python train.py --vocab_size=2048 --norm="rmsnorm" --bias="none" --lr_head=0.00641
Each number is 128 + 24 x the weight over the matrix's rms, rounded and kept within 0 to 255. Layers, rows and columns count from 0. Numbers have three digits each.

# down: layer 13 MLP down (transposed), 512x128, rms 0.086, rows 293-327, columns 0-127
# gate: layer 13 MLP gate, 512x128, rms 0.242, rows 294-328, columns 0-127
# up: layer 13 MLP up, 512x128, rms 0.259, rows 294-328, columns 0-127
down293:172149088111148114124116134156120147112112142123137091118123090114122125137115103100126143136145178111147117133136103150183101129132127111154119096101110131116185091092097150090155149129092121118178132138114143108126166150098069086104130149172132139156141151118121094144158141159138147188129099140150139118141136132130127123179158119135092154098133171157136121150100120065096129133117
gate294:140149150118172176127101142121102079157118097116104085114106082148109132120157164103145130119105142144173105160153120141106115120126099140101082109069080159108118119142118092118138094108115141150159150124135111083148093113124165148131123156120175119147110109106122138124120112138089134145104147149108178108134160085134136141117184121115082121121084092128107104132103125129136124147174
up294:108147091130145118076142110155110087149170110090100123165133144129150128108130179176150145112123135097141135188149120175093150093173115158120157122164150177151126145165130137166124125122155111107120140151108137123106125135141102115109136127152144135129125160129134117115162123133163098109149081146115150112125059095146131128105156083127149155162109133147112187131162123140112128100169
down294:165136100124152103158109149111150126149148151138173152117151119123164108113142081115147128133099156145081103075181168084140142146144083132106171108116111101127119140116163125158119153130096127117133167131166104118153129145087154155165097131176091116127154122138141147124161122157119108095184126083120127135155157168103094099109138084150116202131128131165146150089101098120154102126122
gate295:143106158168131115133159122139153161105129092139158155146125106097127143122156131088171130130108089141148136136160112119135096094143096148144143128155150136175122126143091130111126143123093138109111133116112129133149142117150163126106095151108132068174134134152098132179086138171105134134141116123151177137106125128123098125159129119144143125137172084129105156079115133118143095094120
up295:134118074106103149141131129132169133168163162141115153123140171155171133123054118101152169202100113163116114122137132102167155134132109113107134138130148087139145095129151122107109160113122143148111119130146089157112110130121093118110144077147145114133194121091071092122145169116158125114184153109160100156122128132141132122125106083148139132112154101140140083102142110133097108126136
down295:117093156160136077156107131100105112072111088143134100125184138119141095133117124127141119153106128136128156125144164159096063144076125141127114138131152104151086175156115154099139168101123138101114138129096089113112127140173120128125097121125072137122131120102109121138104131136150161098107151128081111116141136105139177145101165131140122136124136123100146114114132121176167171119109
gate296:123144142123101146134108095111130090144142126109177135168123117112125102101125097137124110096095162157108120126188138134136134114081115139102116155110101139176155097115151133127125113104133143153155151132186134145135124141149151134102160126080102124159092110090129130118135103180128137158126142106143165138191090137132112143124119109113118091126122131131157113148124108116145096110167
up296:171123095118124111121168174133128116131129131098171135175131112149137130139128142134135125119148138147101089122130105144113113172108160136112109128109128073136146124128124156137057182137159145137126090139145104180160102144109131082124119120120122120177115129113121121126124127144150100131111138108131167118150137119112118172106086111148124102100086111143111135112101084150155120149139
down296:163127166109204108136133138145135109114150100107111117124120171135109134114121144126156140126091117166101150137131119134113116121144107133171103130125102142154119123153131144105112157104113118192129155149120112113103107159118140143121096137134125120120096125119132153133130135107118159130117124117110147130181108170116136153130151104127107201095138117117175170131156138146118122132169
gate297:149105128125166145132127125114125142148064151116176132152109169088099167133139173096133128151113199126138153173125144139103125141104104103128155111163105136155134103098156131098136168131121099127113119105104100144153147144120111152139108093127128186107134088114134113104075122127108116113116147132160088112149117103141150115090150127125137148099120088131136113152113137169090126113101
up297:094121085102146111108146110104116111118079116151099105125128146124119113126145132119086139180128117105127089109102179135139167158138154164103142084139144093094108121138136122156145150144130141138138132187125105129120110147118100076133124108127137117172139186116130148087125140125127078126084136116126142123163133167095138155121125145138114098078147112158168135150108115166115154126181
down297:130122161156134128090141131117108165119134164172115151113140133144115115137141104133118139130095117142086139089141110142130105168103126123134137147159124162134113100133150164130124125139172137126174147158160103156120109158157172107146109096112130120107126156183205154092155100120132158143089124172127118112106120104109135164181132101127144105161142108157099133089124109110092112117119
gate298:123112110134148175171123132134136147127155134187121149129142123163119117154134091125085113149107111107168124146126101132110168121098127128122113121154148113150150116133153133152107085149168110177093140128168172148156105123140145142056117113128110116140135120120157142144112115100148149138134142107108119127094132156123114152121140155137123175143094122091148159055118099087141126114199
up298:193154129125091136100122104105086153118078103113121102146089111093169103120111122131154161117133124134144090103152104116143130122132122103071148128110137147089116141118143137138138172100107124125110134142116074123107117170130103140192102131103116115121146148175118112142124126123120143096168114110084131136130162091159130125127142104116140123130173095118078105118155146095111093145121
down298:148142124158098116163164121120140140140145131162139145147141143125132119100154086103134092143090109160126089099178123132188160126146083130201118129135089121149135150140136146140118152114063149163111164125129143129120105097124110139122116152130119100154128126122172109131107153091104124126128106126137084145134120145134112141177145127129163145105084143127100138102129153101152114121067
gate299:106119120159160129192155146135130125135145112124129095083096134162125124130134152131159134138156133099114111132134139149067157123161129149138158144137150133152114104104091176137080096093124104113128144141133146209158170160145122150149150146130106102134148115174173120146050133166145132098151090154119098130109133131060146103117097154104154124151133148119174140121139140108170136086168
up299:110170086122117074183073157114118105096115148239122097128105110172098157127138127110147119115089109117151142167111071157122197186136144148115200119130108084141067156113152104090107041125134065162164123142144150160116137124105113149112131134104120104145070141102123139145127113126135134143152112137161094114115124138119188118117121181130129140134157137085147114118138193100153172131172
down299:106145117152187122144157164107118106123097111124101067111135186137098143095113138125110131117151174167141120178095080123106180130174176132110167100096173107106094127092115155116154114075132137110140126138134108170094138159165160121088136163147069143136151100144157105152112073132109168184156118156125130138135100157143115150104120133148126157098140154093160123120130141106142157106134
gate300:151137095145112102070107117155118118139141112071155178163123104133101089122136138128149150141172127133123142099107133117125138147176168109122132167122113109114148086142095124098135092122210097136113140176141145141136147139141149144173134110068133145124131112114119163117156138129087134137138139131146081095085141108129123158132145109103105133129090078130105122103139144117119135121124
up300:130109145122105062121121133122126159138158104081104135110127123144132140134104101128127142097100149122152106124206114109148098114143114105126086114123137129121111136165129125190174120152150147117150192113110111130132107144146108137144092112137147149095131129159172118141142107087142119099107146093124144117189108119144130089111114133154129165152111136111137118120118093156169117137104
down300:100105083117120117125108168119110166126137172123109128108090137155147171129119138101112143141132118142141136141107181135119141155096157157107128108096148133145117132095139081162131144129085137109135094133170142151138123141130099101141112146150107108139118095190137112122103118116138133146079112172096115144104162108111101091086117167122145151103135152141141160151125169128134161110099
gate301:124146142142127082143091151065104125113167138141082112137096133123103112136104166103133110130160169139070121144120122121125169176159114124090118119095119099151129131107107180121103132101117122142145124089120133136143122111180108123137140126085103128114162153123138164132125134143123160079139101130124151123156079130083161140138118143141145094121134147127159083113082161130080147102117
up301:151145114108098146131125134146133147120154112117148139113109140145111094125105135089108116135134130094070151123169138139125136143156109126120086127125140155118125135138141106125148105119149154130137124109117140118131144141111113085113144124118125099170133166108114140117088126088130104157106106145115137132164127149149103170107149110102125113078162127138119146103092155107126086110102
down301:147115095149131144147094134121095089098105128130132132132150150102103122158110169136107149099107116077097160138135106123088150171105113133141155120123126088132156137134084155107134137129110097127101140152114121109125155122136122119130120120105139154159134176115116138140130147205113110142113149109128150129108131142077149096118125142145115117156157168124181102123140140102134125090142
gate302:171122124168115198134135173132117139144131139106144148118141134095121111147111130124137100151173122110100155131116120122091091141115124123115105133117124132127117160116138106102124103138137130105109144122126132115127116086098135154125097144146139083123178116115161099146129119130150143154114126107118164141144123160139126154138152134106141092130144101140128127107115135131101083098117
up302:130135124129136198139134126126105125138107115104141170161114143140132167102130126125148089126175123101145128130113124106124075128128132103133103145115126115117096147115138117148129132152116136087106123141122119095109131134098117156150103146135129128132155096137180136122125146125118126108103126127120148163080140173128114131102114123113156091128135087120128125177112120116133135110106
down302:098105129120135067156110114139142124118127144142098105105126118127084113124123104123117147126097152167103130155124117160131185099136129158137143092149139155149193121158123143123147128084120103144099135097123146133148136147136134111101145107119145121167072144115105144122124122152102106165120135117123114127243122073126153135150146157145129156143099114136130131082130162142147106134143
gate303:114106127127097144145150138104113162122152141139104166107127119158111118130124089153118102164070139157120148148098108100114108144161098146149110157164179134114117119098114133136126137134138148170107162115147137093155152106044132114124104186125114150142127116133131130114099131114132157132106127117094123110119121129117089096089112102143095106142185124102094154105106127131106163105139
up303:151113149111148183101132133179127154112118141120145130185125124097156129112128147083150101119165065086154165096128141083096147081106143096102094136081127136157126164124178128127155123112122172110154153121131127147116151153150123125132134099129122141147132164147137105113105108117124120119116111131135134105169102153165167119133149134108147078120095128150127147134119133114123144162130
down303:107130100121127103131132146127093152116131117144133132122128140142131143123132125149105131111109146154096107180137166128102090166128124098206105104153118128091113155093139096141129124141170143147145086122124151138121152123076147107103126094138174145097125128165181105134120137098111143117138138121148084142117117164114128149122091098146159112119110121150100134131149076117120125147104
gate304:144144177155135133111165126120122099088111126122123130109128123122110116133148129147117096130142109155162146155143133109148114083123126160169124146109095129133136111097123124120121127123108119135143144190121114093131102134128133151106106170144115069161091163154153130167090103136146066106106101127112139149106122119107148147127124114115093126112088094107133134156148064117137133157097
up304:128099149098127118140069118162088163115071175126117129127143117120128111140094138133133149123125162133125133119147128107126127132089136136134137110125111147084110097109108130095098129094107076152148135091142138114124110106134164143133158131135130119167092110116130180156143119170119151170123172168183126115101088111129126132151140138096120108083123147054150088136120164083108114122091
down304:111145108112166088124159138112157100157167106130123124110132130137123086114127107148155132093108079150098122146108160132144143180134110117122093131128147094171137130096137160157109137131110120167158102102137122150140114131131148114115133150126110149140092173101102141135076090096134121119143090140132144159094147130119171179117133113117121140120158088150114111185087116147081124132143
gate305:105172101171110075148114137140125122117141132138087179110113101121097120144133138124122139124152122154160125128133115166118164146096102135133111150095127108100083109158104144147163097099133124110120116145119142121144157106098143107163105141140098175156125136128115134133105143114121104098146076129151126107132158092137113092135121134171142138126135102149129167077177131121112131127138
up305:112134120147128177139157133145132144167152101133145177131110116132153107108122158136121145161152119092141109094129134103143133132072159131157076126141123086087149113109080084125167146130135142163150096142140106092138107098129115143129133114107104136123161160123130154127114120123115121143078121110114113157145132126148133097146137159116128122141128161133140138158120133133091138148111
down305:179156116098137107102089109150169111104143147145158123137141127077131127078187130112150129106125101131150135141113119123113144091135136107144135123122141112108148135122138133136109059131145103129160135108133136162157123109122088126121159143131117122093109158134143180119127137126103132093123127156112196088147123139136141119146132125149084147147129132100112127132139077164123098160158
gate306:145126129156101177141155110163111130102153094070091101130150149102133116117115123122113115158104107149159114117154144130138132139120117108136183121132135110193166126143167117081097153102170141109112129115131120106132135123120085100136108101126125119102108137174108186133099137128101159132144087139133109107135120116096116142138121112146118162128159098112143145100142162081113098084196
up306:111152108141121116096129134112093119160126150128170122130097166114118140204130130149134115139083132113142109131157133156146119099099127153080110168124086132106106144115137139172111144108100137144114138155097102192117131151120136120112111136125163158133096160157110137133134121127164138142146139124121135116197089112148125116134123139120165148128076120153104087074112084119134108118127
down306:110126143153128132109162128137124127112106123110168165177137113093131119113094116146140183109186113177108117126146119158123124098096123114113130109141123114132181111121145135175123115120168083125153146103122184140114137118159127120109096117122152089081152168137157146143097165163101188165111115162158119117126106121119119113113140155098115138132122133136147126116152135098142129135098
gate307:135171130134132137146120106109087181135095155105160134137120110126129140136105090113103114088129177130132142129129142114139153162126090117164121134137121140139133124078114100110117131140102139140139085121143123119123106130145126125115140159150145142121112118160098138088120147125197093126126097115112099148115088130094113080118122095149114092157144111092134168134099120136130109056101
up307:130093156097104095122153156147142142141147089172110132144171136130110146089116155106104121096148135141186144161145123123132158161118122135128106095101159141164141136117137166149131134110159143109141121126128129077159129142126133111091163107183116140125134181146110158124125123105106128182115155103107127094136159171123150103139126119131163155114099143117162143128105131088047102156150
down307:131116146092139125112155117133110103070124141077120124125138151132103112130133114128115116141116109111130107122176131155114148177102160102105138128137168184142137098131162125146137097106152190084167124146111108134152156143092134148097141151104147101101152127091187145116119096162119159140118139147099106093049173118131136096168153150136117139089114134105123144110159106105086121116101
gate308:153169141153114167143149094089158152119156115151096113157136188164126108142063136106129156145122163088164125166115132130155105100132105145178132088121100145137180172100108130137148121118113113113124174102097119115116147108120101130147071132112097137088166138124125105107110144115129122112130149138131113140134123123123126137115150105144138122141160102127161085132128118141105135122109
up308:127139109093163105131105146141138146088130122109145117114171095123116125102142142159122123118158124119127136098120128153116171106157108156150131157140108103131154145145128165166080116138150119136154082135093126153173133128146111118134156097158159103134118085106147186098156134136074164135127111128128139110146130130085171154091130141106170128188118172118146155128136155083135119106143
down308:083094136111119142151122118107164155135176092095118167133150073110107091152101107125117140089111157118103112105121192113105147107131123116188149106124139125170130135143131130107108167134140153121140154146124108146155126108104138154110097124082100114135086130156160148082149151137138118133130101105136125128116123127121134143153111124102166118116132145124117092121116142149106140163157
gate309:124149126125103143125106130134187128141127122103187112099116121112115151161149132113106155132114119131104111130146099101138172149139130158163136119090106050092094154093157130126100122137161195132143122125149106130101134120162126141126116120151111125096154131101125121129149105176132144163136109076155129111123104122122136157098128145127122107104163118142108086132117157137142140145105
up309:124132128133172123079115136078185131129182132135113138098098121118119142091097159158134133148140103135161136109146109143103105129107122152114089112122109147127153138122112121136107062128144105162133112084117136157123115137118106165153144136142111133117130155111113089147156106159116109163114119115135108126095155119157183159158119107084117135167176127123124088164089099129126145107122
down309:129166101119127089109141093099132131115110116144126147086126120105151151128144121134096109129115133129115150084122108144158136127132137094099140098133109099111129114125150135080162157105149091079142126170113105152118142134128184132140134119141118140184158138098071143134124173135114135129105116136157128109097090141146089130108127147124107100106185144125146147131118134159125076132101
gate310:138141123104150129141153095125116127116135134159140144102118079105110129111132121117155156151139153135112122153114106092150121147097109148142104194107150116100102116134090151101121115084111159088105141122138121154166151148066114117120138146147090099136096130123105124095133136100103120128113110118153136127125126122176131111099098163146114153167139150129135072104094120145149129117143
up310:157115127153113109128113085138102121156154143142126141131111110134140133132132136105114150114126138166118192096093150137158094100185140153157109143139128100120131120121120099122122116114162149105122108109132098128116129138100111127144091156136116114118134105148116162165156155102127110125108124088111132133179103110115145140136140120150141121108113145142154084088127132144115105121161
down310:091136094116113086129121140127147146129116123089078133113161128167141139080122105137123074119128092112114110123138126122129126127146158121112149121115126145136124113131121139148183116114113115162118126140122119126107101080143149103129176112083093149158129150108120144073128159112086130131135096153111109151107135119105143108153136147116154105153124144122091131119165126123102122127135
gate311:150093149118111176144128125132155127123129160107113185084149127132109102170117136122128127154150122131172121164135122166147108112115083136114107099131142077132105128152169119145132092114153103170082143127121148079112125106109135137114129093183154128140133102093098120121120098121097118134115153129139123161159103123124108106129087088120123142189142118121164114139126114135138144142153
up311:132164127143090123090118078107109136135102123158151100147134138080109156134121104130161135105118133114111140138140100131140083063123117151141144149118140107135125113130073133138149129127109157084123140134130106189170126101171142140139142108126145153117114120123135171112136146124128133136146124060111133113116141148154124129109167134098140164120071162130135135055125118128169134085125
down311:137123143166145121115140120157112150086134111144118148143095165138125120157100108131112142112108150138144134132131079125125146147171130146108093139117128144172120144169137109102135145123160116129131103132149171142158079155121123150098138121134106136113169140157127105118146126161106114145093115109118130078058147154110122090117112132101128132115146066124167106104126177101155159113151
gate312:130169171173092123135145102144124108097159135131114135125144110133137156109100127089132194114134145123080099167132124140107138104147166119108145109144134141113129152143101096105100103122167105132126100109080168165152138102168133112126140171113120091126115158135122147193134159145109129127111143139104109088099163142080111137133111098155134107122135132092118113120173143134154150139164
up312:077129114117139126139080138152141128144159146126159109098134159100145106127140128136122130151107133127207111118165087120128090117135098089122153109087136151163091097106143142107127138106110108131131205188145146135139119123159171111157102108120138135114124157137124114159149171142115156109161145128072102137126130120106147149120127144126124150131114113139150095148154132149162119138187
down312:123192111125183125137171166097143116131107142122152100151110101122135132121170109115135094140156162097205129128119129113127076115141137133175128156108178139132207117136120103125146143152148133114110128137148077114159165165144151151126142140125157145127176189128117104139100094143134107124130127152091137108089118136134124185139173115129117131109133150121135097155130125142137157126140
gate313:168150146163129109203127159113118098142087153109148124169134069121115147112137151146119102096183125105152142116135121159165109118134132138122153095142086091118135100102153121134119145114141137144141141093143117092131131116103115094104099150168166143145115130118087110140109133152154118147148088119159097119122121179153139166107135118153139125101194151112154109141128093153106150103114
up313:157141127121126142123151182185153126120095097148147147135098104087135126127121166138144139120127135128174134097128118130155100119097090146160155123151158136126122134115185152101163107122125117121128141135114130106109120122078140173098113144128127080159154076144122115162127144140093100189141170152137148114113114147117126143131114170169129093116159165126150128120157091098158132180155
down313:103149103115153143125132137137162090120148120102097109136140150133103086202138158114119124125057084136092120099141162105154103092122125129114132110148172113109120123127135127126118145089120135108107144139077091131142129127146138106121134087098146130107184147158151113093128112161107127137134142153068124094149134116122137133125108140128132116135161100058117134128099121121120115081139
gate314:103118202144115151126113144147162138134117135082167130123120148126134109130121126117117119101122160114132153115141140132094111117159170117127139094122102154163093119155133138136111143076153084084098092100117105124125142151166183126118120123143086104172140117126117187157082160140116127158115100123139130166092134138147083141130159082158088160116156123138138116124147127161126143113124
up314:116132114101120124119124125166107075101140173110152115133159133143136108114166078175145129111110112154111141098132117132093116141151085094131109151141144149122119135160142109146120112154164129156121109116163145181160147091149134159117141110151140140102149119125165124133101099107118100141142119099123145150126157131078102074114176147143095130132110134131111121123143157140137113079163
down314:152133122124165086110099103102119117145169121131152150146138104113130103138101127098125168078155120185111173108153148171142105124115086108071124139124112113140117136115147122138117111147153094157139151113133124108142106166104077124141129114135161135097116119172118101113144122104140149149133124110139100135161137122139109155167085156112145176122128175091114118106124141117121147158150
gate315:126152146128141122118109143134103117131130122092126134091104148105122146110106069103103103108124140169109104122146147117145126139083095152200084137172136135138085122153136196133150129155155126128100140103118125117136177100088177118115099125124100145105110132110156139141124136115121072173158174143119176139103121123120096153151134115087126185139146134119136103153121145140125146093138
up315:118133138134097152115151073105119186112055133135114107141125116118150126124128099145129118122171088095176118146108140114158066122143077101152122138160141119132125122174118146121136147143126129130120120141127102143097149111141108130097165199161119121139139134159108132148099149088091140132137125104167107157143131099146158088182116118107140142109093113188117140131098138184113100114161
down315:172101171112135155137120109129137119152160124131122139133101109138124128108138079161160158143106133086162121151151113123122147123132120172120104146142088115156093149105135140106134160168082137107143122084090148118134152097146080116089146119114170100152089135130110153153132148115126105116182133105102114086196104157129101168115113142136063161098141145077102149106105090149129138125135
gate316:157118136115142141121150133145091133116106138155132199137189139157083118122115152118107113130174113140102113154152145127121161111107117122117107122131107151147119118109123124153126151097154115140134095149100133126136132073151122112110110134102113138092133103109153086111078115127145115101154178130146061091055161139144130166146123128101142120140118083159171114153160140146133102150099
up316:107157129182129119128139130122153125114126134153157190119103127128129115123159138117146147087161095153137118158142116108183168142109153133152114109126141114178113152070166157173073103130140156135101105101151101143089128131113122079133108173106153132139137110144101110130126126160123097119162124110161079206125104108137177115160122117116115104143138161128131115141104128127113138098121
down316:172062165096140115146132142133134160142137116066166130187060076125130118083143096137102146127122145106113154106114150098186120129103138098130141180111136096136135126158112124113136099134141119140096136113154115096102148164141100082091128097105165103117135109123066122094181124115147105101098169130117120102097135112117149129127107123087111130101107150130130134125152159080105131140113
gate317:156127147120156125125124158144134150199120090121088161121133097135147118147131118131121137074157113091091122133095088153098119175125090079097114097091083159136147165157099162124131117125145128164108114111129156121131146143137084124124117107123099129180119198103129131159072160094159146109129134123158111124109126097078125110117121132116111144138076102144105102133127156108106160099173
up317:165119149144137097110114103080135151179149121143161152115085104138157079107132137119154092084136128113077183110118185124151098130117132079090084144098112117133133131157141152148152161128141140182086141127151151086116116161145089152092118099096096141121138163119140145106075136143129138163123135175139109098097091131119135148133137133134116108143125110136089126114132122116169105098130
down317:137122092102106130135149159120133142137117128122110124121153090121112154135177129139169095090164089068073144139130131148132129189144105072106100070105131139128092151176091143126134117124128152146079117146122119136101151120129128168133135136113110096173115122116142138160118091103147149105144170112130127101117113099101149101135145142118158132099107129141092138129129161096133131118109
gate318:102093153086122151129141123143131122129157159156118131109097110167097084140126144135132122146056139140153167128119147166106128147157102102110136110136160146144119164145113104135101136117109107101125145185108159150120142123153131131117062153125132135119139115116184174151199134130085116094147101073100173149117147106092133152080107157136145074120154142163108106130117148164100095136102
up318:161149119148107113143156090168155155132147145091130111147148101168156117163093080134120140129084187107141088102123106110160148131120149076148091085105132133072135161128130151078143132131134158168095171170146144149098134105103154120112114163101133099174112148168127095131156122115093139112155139132084118148137154144106142136151108111157115152128091148179134130135154123137194153096092
down318:090106126157119138129204132080109099127117120109161128135125132165109149142105106135099090111117087146165160154138116118117078154123106130118129108115127152120109135134206124149052110143143104125129115137148121108118105121106103059124120099121164149118128118154131128098161131126096102163096074127157124080146085144125087123114092139133177122150151130152121153174173135132101135181132
gate319:118143140116112082107127147095120153118100108119112160107082133178120106109157112130076116116153165112119092186108112111140091160126138146117108117129111120157108152144129164079133115128154070141119145165116134102113183151120180151163112123086146102097105163134148093158135154145112121119157148122122151110170097141089085136134166128139116090130094123133124135114125096127108169148122
up319:170138137091141169122077100156112122128147133143093090157153121104124130168101140170140134152112144102131143165120124103108112103111087107123132148139154098132146119144098146131162128140144133113128184099161093145149110127126128100154112110145125142116110111169127124089101129110163156129114102180154098132132112109146118149139132095119112141121135174130104147150114101145107118099106
down319:097124152156155190103074153079145158112113155128146091120108146129104142093113129112094107133123143116181129127130153105138122131116115121118160123141126098144113119159115128141127094095142147149136162106139145091124134116134145133068130115139133134122120154103121143179091103138149125152137154111125162112095141143115113150126106135146157125148138175158162107145124164135109135097111
gate320:121124134156098106149156127085101114110180148128156113112140121108111131135145142100129166179125135159039117101126122172110167131106156120149120139128107099146118091100079118152154131095112103123129108164149143172128123148158146137167125124073162099152127131158142085122163148108092125083108133137175139141108148169136123096091141133136163141132116125122146101158140143116123151140103
up320:121131110136121150122142117108101109127105142139133118136150138111161092145106104145148144139118137105129165130117105124175145120134125115121112086157119112133146132090100155132107131135132129120119125180157145082145113122106120138115120116147130119123100112164103170107149132118127129105184188171122088165144103133140117092100109120099129100109108148128142147102122142109140106122164
down320:151073105118131144129116146150128157142092090114104111145118178152152134157121133154110109087105150150135128096118161120107146152112117105152136154123140150100148126150156120134154154116136147122099103120141150119149142093102098149114112151148098134168116161137140139163111092168121155138086110118109115180182110119163138123158166119102135144143135084127097161147118113129124139114106
gate321:094121124143124111135112122105126127093125098092141111149144138148096125123098137118107122098106198135140156135136109118164121132159105075126123167162129110124141088160133090127140141106126170103144147115129140130169140155159126149118125146152120158137116154085195136165138139141140140153196157154163130115109139083081126099090187130134135112140129140085177147170159114119110120108101
up321:142128111120168126132121110117107069089139105118179152119165147170139104121149150106082146151128138147137158114126126135090143096132143173108141125130107075148121087147127103146124150095111119124176107134170081089079065141124164124161141116154176118109142141138138086139151134131125166160137102185122112061137128097124150129146146139155128133132097106154168089130124132125118123133117
down321:159166105066116075123096139151140134136158145146125138132149086109155166110145179143102106151136168164064139151109104085117116123137149076084173111127112147094125125133161109100162146153145105093121098133099098101118096165180107161137104134109140134105183119102135154126098111129138123155123141153113096147169133136089147122102087145153152111110132152158091115122149119144142130113099
gate322:116102147098118143137154106135095139129140115115145116110152125112135135113118126110095119115078176113165160135104161106122143126144142102098124149149099122149172133144103102145100149193105129154106129110126138137135114152100113147139126161097145142183093073129117167136122078113112104110141160106159130141141141122085118144087126124124131111105142133136150108171136139114108153166145
up322:125150126140107138085102115144193137162153144119133094081102147109144126102115150146150136116113147165115158101151123124086121111143166134121087137127086122150104106127117073147125112149161104140159172090132120135111113154128168129140152074092160127164123136112129167148142109123114111118130099127141136089130111103137118092144123136145139129118142180114136149182106108150139112147184
down322:116103119163137157167101143122170143101136098113147104120112133123116137127107166092134098135176151082160149104166103103133055124127144137160200171158143115147134154152119120099105144144121123146099153131150137130134147150180127105147127125130128086122097138110148140124137131142115130117077120133075099124163092139169113134118119130151131121109123102078140162133109109142142135137143
gate323:143152145134106178138140135109131126144119107109140155111119079136135187111168157133104098102114155115109123099123191144169139129090120140114138114136095135167136122131120130100140116123121131148149120107132145098121126145138148120144135158137120093132117153126155177079131144126126126129160098132082135128143154106148102103186096135135104116083109107136150176140139131141117125098127
up323:124109168155134139121117169099127149109117132100139099125122091116115193123136159101113111096122115110102120138139146145146096105156149129097132117158125161145147113120117125125101114143119121157102141134105113125136080128127124118143102131161092101117139139147140129132152140162104087085125096134125137142073127098163121096152126114089124080086092164130142147136118099101113144141114
down323:115136142130113143129151164124114106118110132084097094142165109142137115112099114139120159138142117097108115169106100137120146160131121171127127135119095132134119124154124142126134083155109114123141140138107151147129137163145139115103154124163115166117110134112153135162194166127107166163123119113084098085122163128100142114108125143115135156102123113149070111125158097112123095135141
gate324:155101130147133117144136163138109141141131146113132124113123111143082133125112114116130114129158164139093166161121116150099135139123157149148114146080180128161124167117152121106144052115151144097143173138156117161162127101140101150164139124129126112127133114117122110170160165159098104167136088147107114146178095115115103114076134109132133085144138100128081132140162116162138126138133
up324:115163135111073121127102142133111144097150135131109113156141108141150158088138125117114132176121136125143166157165128128118192132098109111148113144158128137098108198121122118104144079106167106113190131120098135102154145105096114119088148141149074141144136119131144170144079068149159135152096127139117133137128107105094114139146129130135121110171138163109124132141101141117131096123131
down324:163072159127138157113151111152148104160116109111137141121119124143088097131116097124131190141138104135146127127141153123141120135162081199104175138121117178071143112150095152135123127117157125116141112144121116139156126122165118134113110122096128139105122164094161093152117127119136132145148111109159161106176106161121140132140125120139151160111115090139118102118121094137124099130153
gate325:177147122137166133102118143111098150188125139135172134152107141142117137108144084114117125137129115109086154150146092137090151105112135125104139129130144146134154146108131106125158110093132121111164147113147142136171119129135110141090153139131104159160106151126144117106132124155150101139087114118096125132112123138179107093083150074139073100099134134090167110126143149175184090091132
up325:113152181118128111109135120118134126156178130170124089106134144134106137131130110126119126092098113150115113118125140144136154134116162113109110100142123121132128111096111134100125135130161097141134170182129091142126132140087075098117132093082138104098112104116134103149129162143122103145129153133144142112113176109143099086135138124123161125121143125122124148105124166077101167155141
down325:147097120105117126127052147106162114141134100067118153114160117135124169179152118110135119125126108129115101119153133125112148131132141111117155136108097127130102161152134149137165143146158146142095139125139101198125131110101098158132118150110176130132168131108141145125158145110112138128136135119115105093111123121136107144105129106124128115121126132110110156147112093164107130143109
gate326:173171159123104143149084075130106118087115127111127129104128128122112152143158117122163152115158188116156118122153131089113112131105136161125128094133169160147148170122121170133143103105157148128085144112127106137147127145112154130147170113075140104116105108140114145118140117167142088130142142128143147147143140144101129114125143165099135160124120131092135114098132075123147131182152
up326:168083158136076135119123101155121101114169116133096141119145113122176112120130127123121082154089141089106117131110117120101095115162122143121109112124164142080153144120140124127086159134157146119148146108135109124128116125163150134106147154113092157098156145131127145134143130141104133151057134123162065177154116139122112118116139146154143124043143137121149142100173112141151145067135
down326:095169137081107144099120116147075132166124144140146145134138088150139151079122089140086131147122128139132116171074115118179131121108142122141091140124111144138118106158143133126130119126126113096143133122133178131046142132118106154088139133133142139145137101128088147158152104127096118088131117097109109135194125132117109080144065127103128161145104108140123144115115097117113142148119
gate327:146143130117131137106095120116097145072107104136113148145135115122145112159112134132143085125118138098129101180141141121127132087115136143135117102117121097096145090143130112121109081121183115157097109126105168131146135120145113192109103148109109119161135161149126091139142117120119115155135144120162148090108138116102142152113140121139133104076143107147101076128159158094117138113144
up327:122124142148143123115092134161098127139118137090150092129134174112151121137148121170173119164112134106154162135120120118120106119146138119102126145119135122125121084107112138115146125108138131141128146142128145141150082139098093100125121098124126124132118119131109121093112123142134127097137151088187075105147133120110123119097123185060129127179165086076124123160130124134158117094144
down327:130176106128115154135152090160098176130098105108133109143109130125103088118142145175113094107145127122138126127154127111133130141118138102130093170137131139138156135094130196125129133159175148122133135154124113129154149130149130152098139082077137118159096136083140158143131119119093076102111118092080131126106124164153117123104150138100151095157123134115105141145156124140186132096162
gate328:094147141132120131158120132160119156115080162137135126102111093116123122159166161132121122158139147076149125188125185126133124138112121107114150154134128126120179100114124137094172090139092205159157102095131113152140107110120144146128150109129146105101098152155138108147134149129104128161137151114127123123141096139118148125185111149149130195176130117166130110103134117113115160168112
up328:149116086116104078073134091124135138163133108091133124136109110126136134108095147089168122109158161127123096142149150135090152154119114136200113149117114096113106124111085112134129130157140107128143075136104128133159115131153141107122150117086147177111107145118080161125109118109144131106118148100125128189133149092113107106133114130108100136147130141103101092114125120166126108151154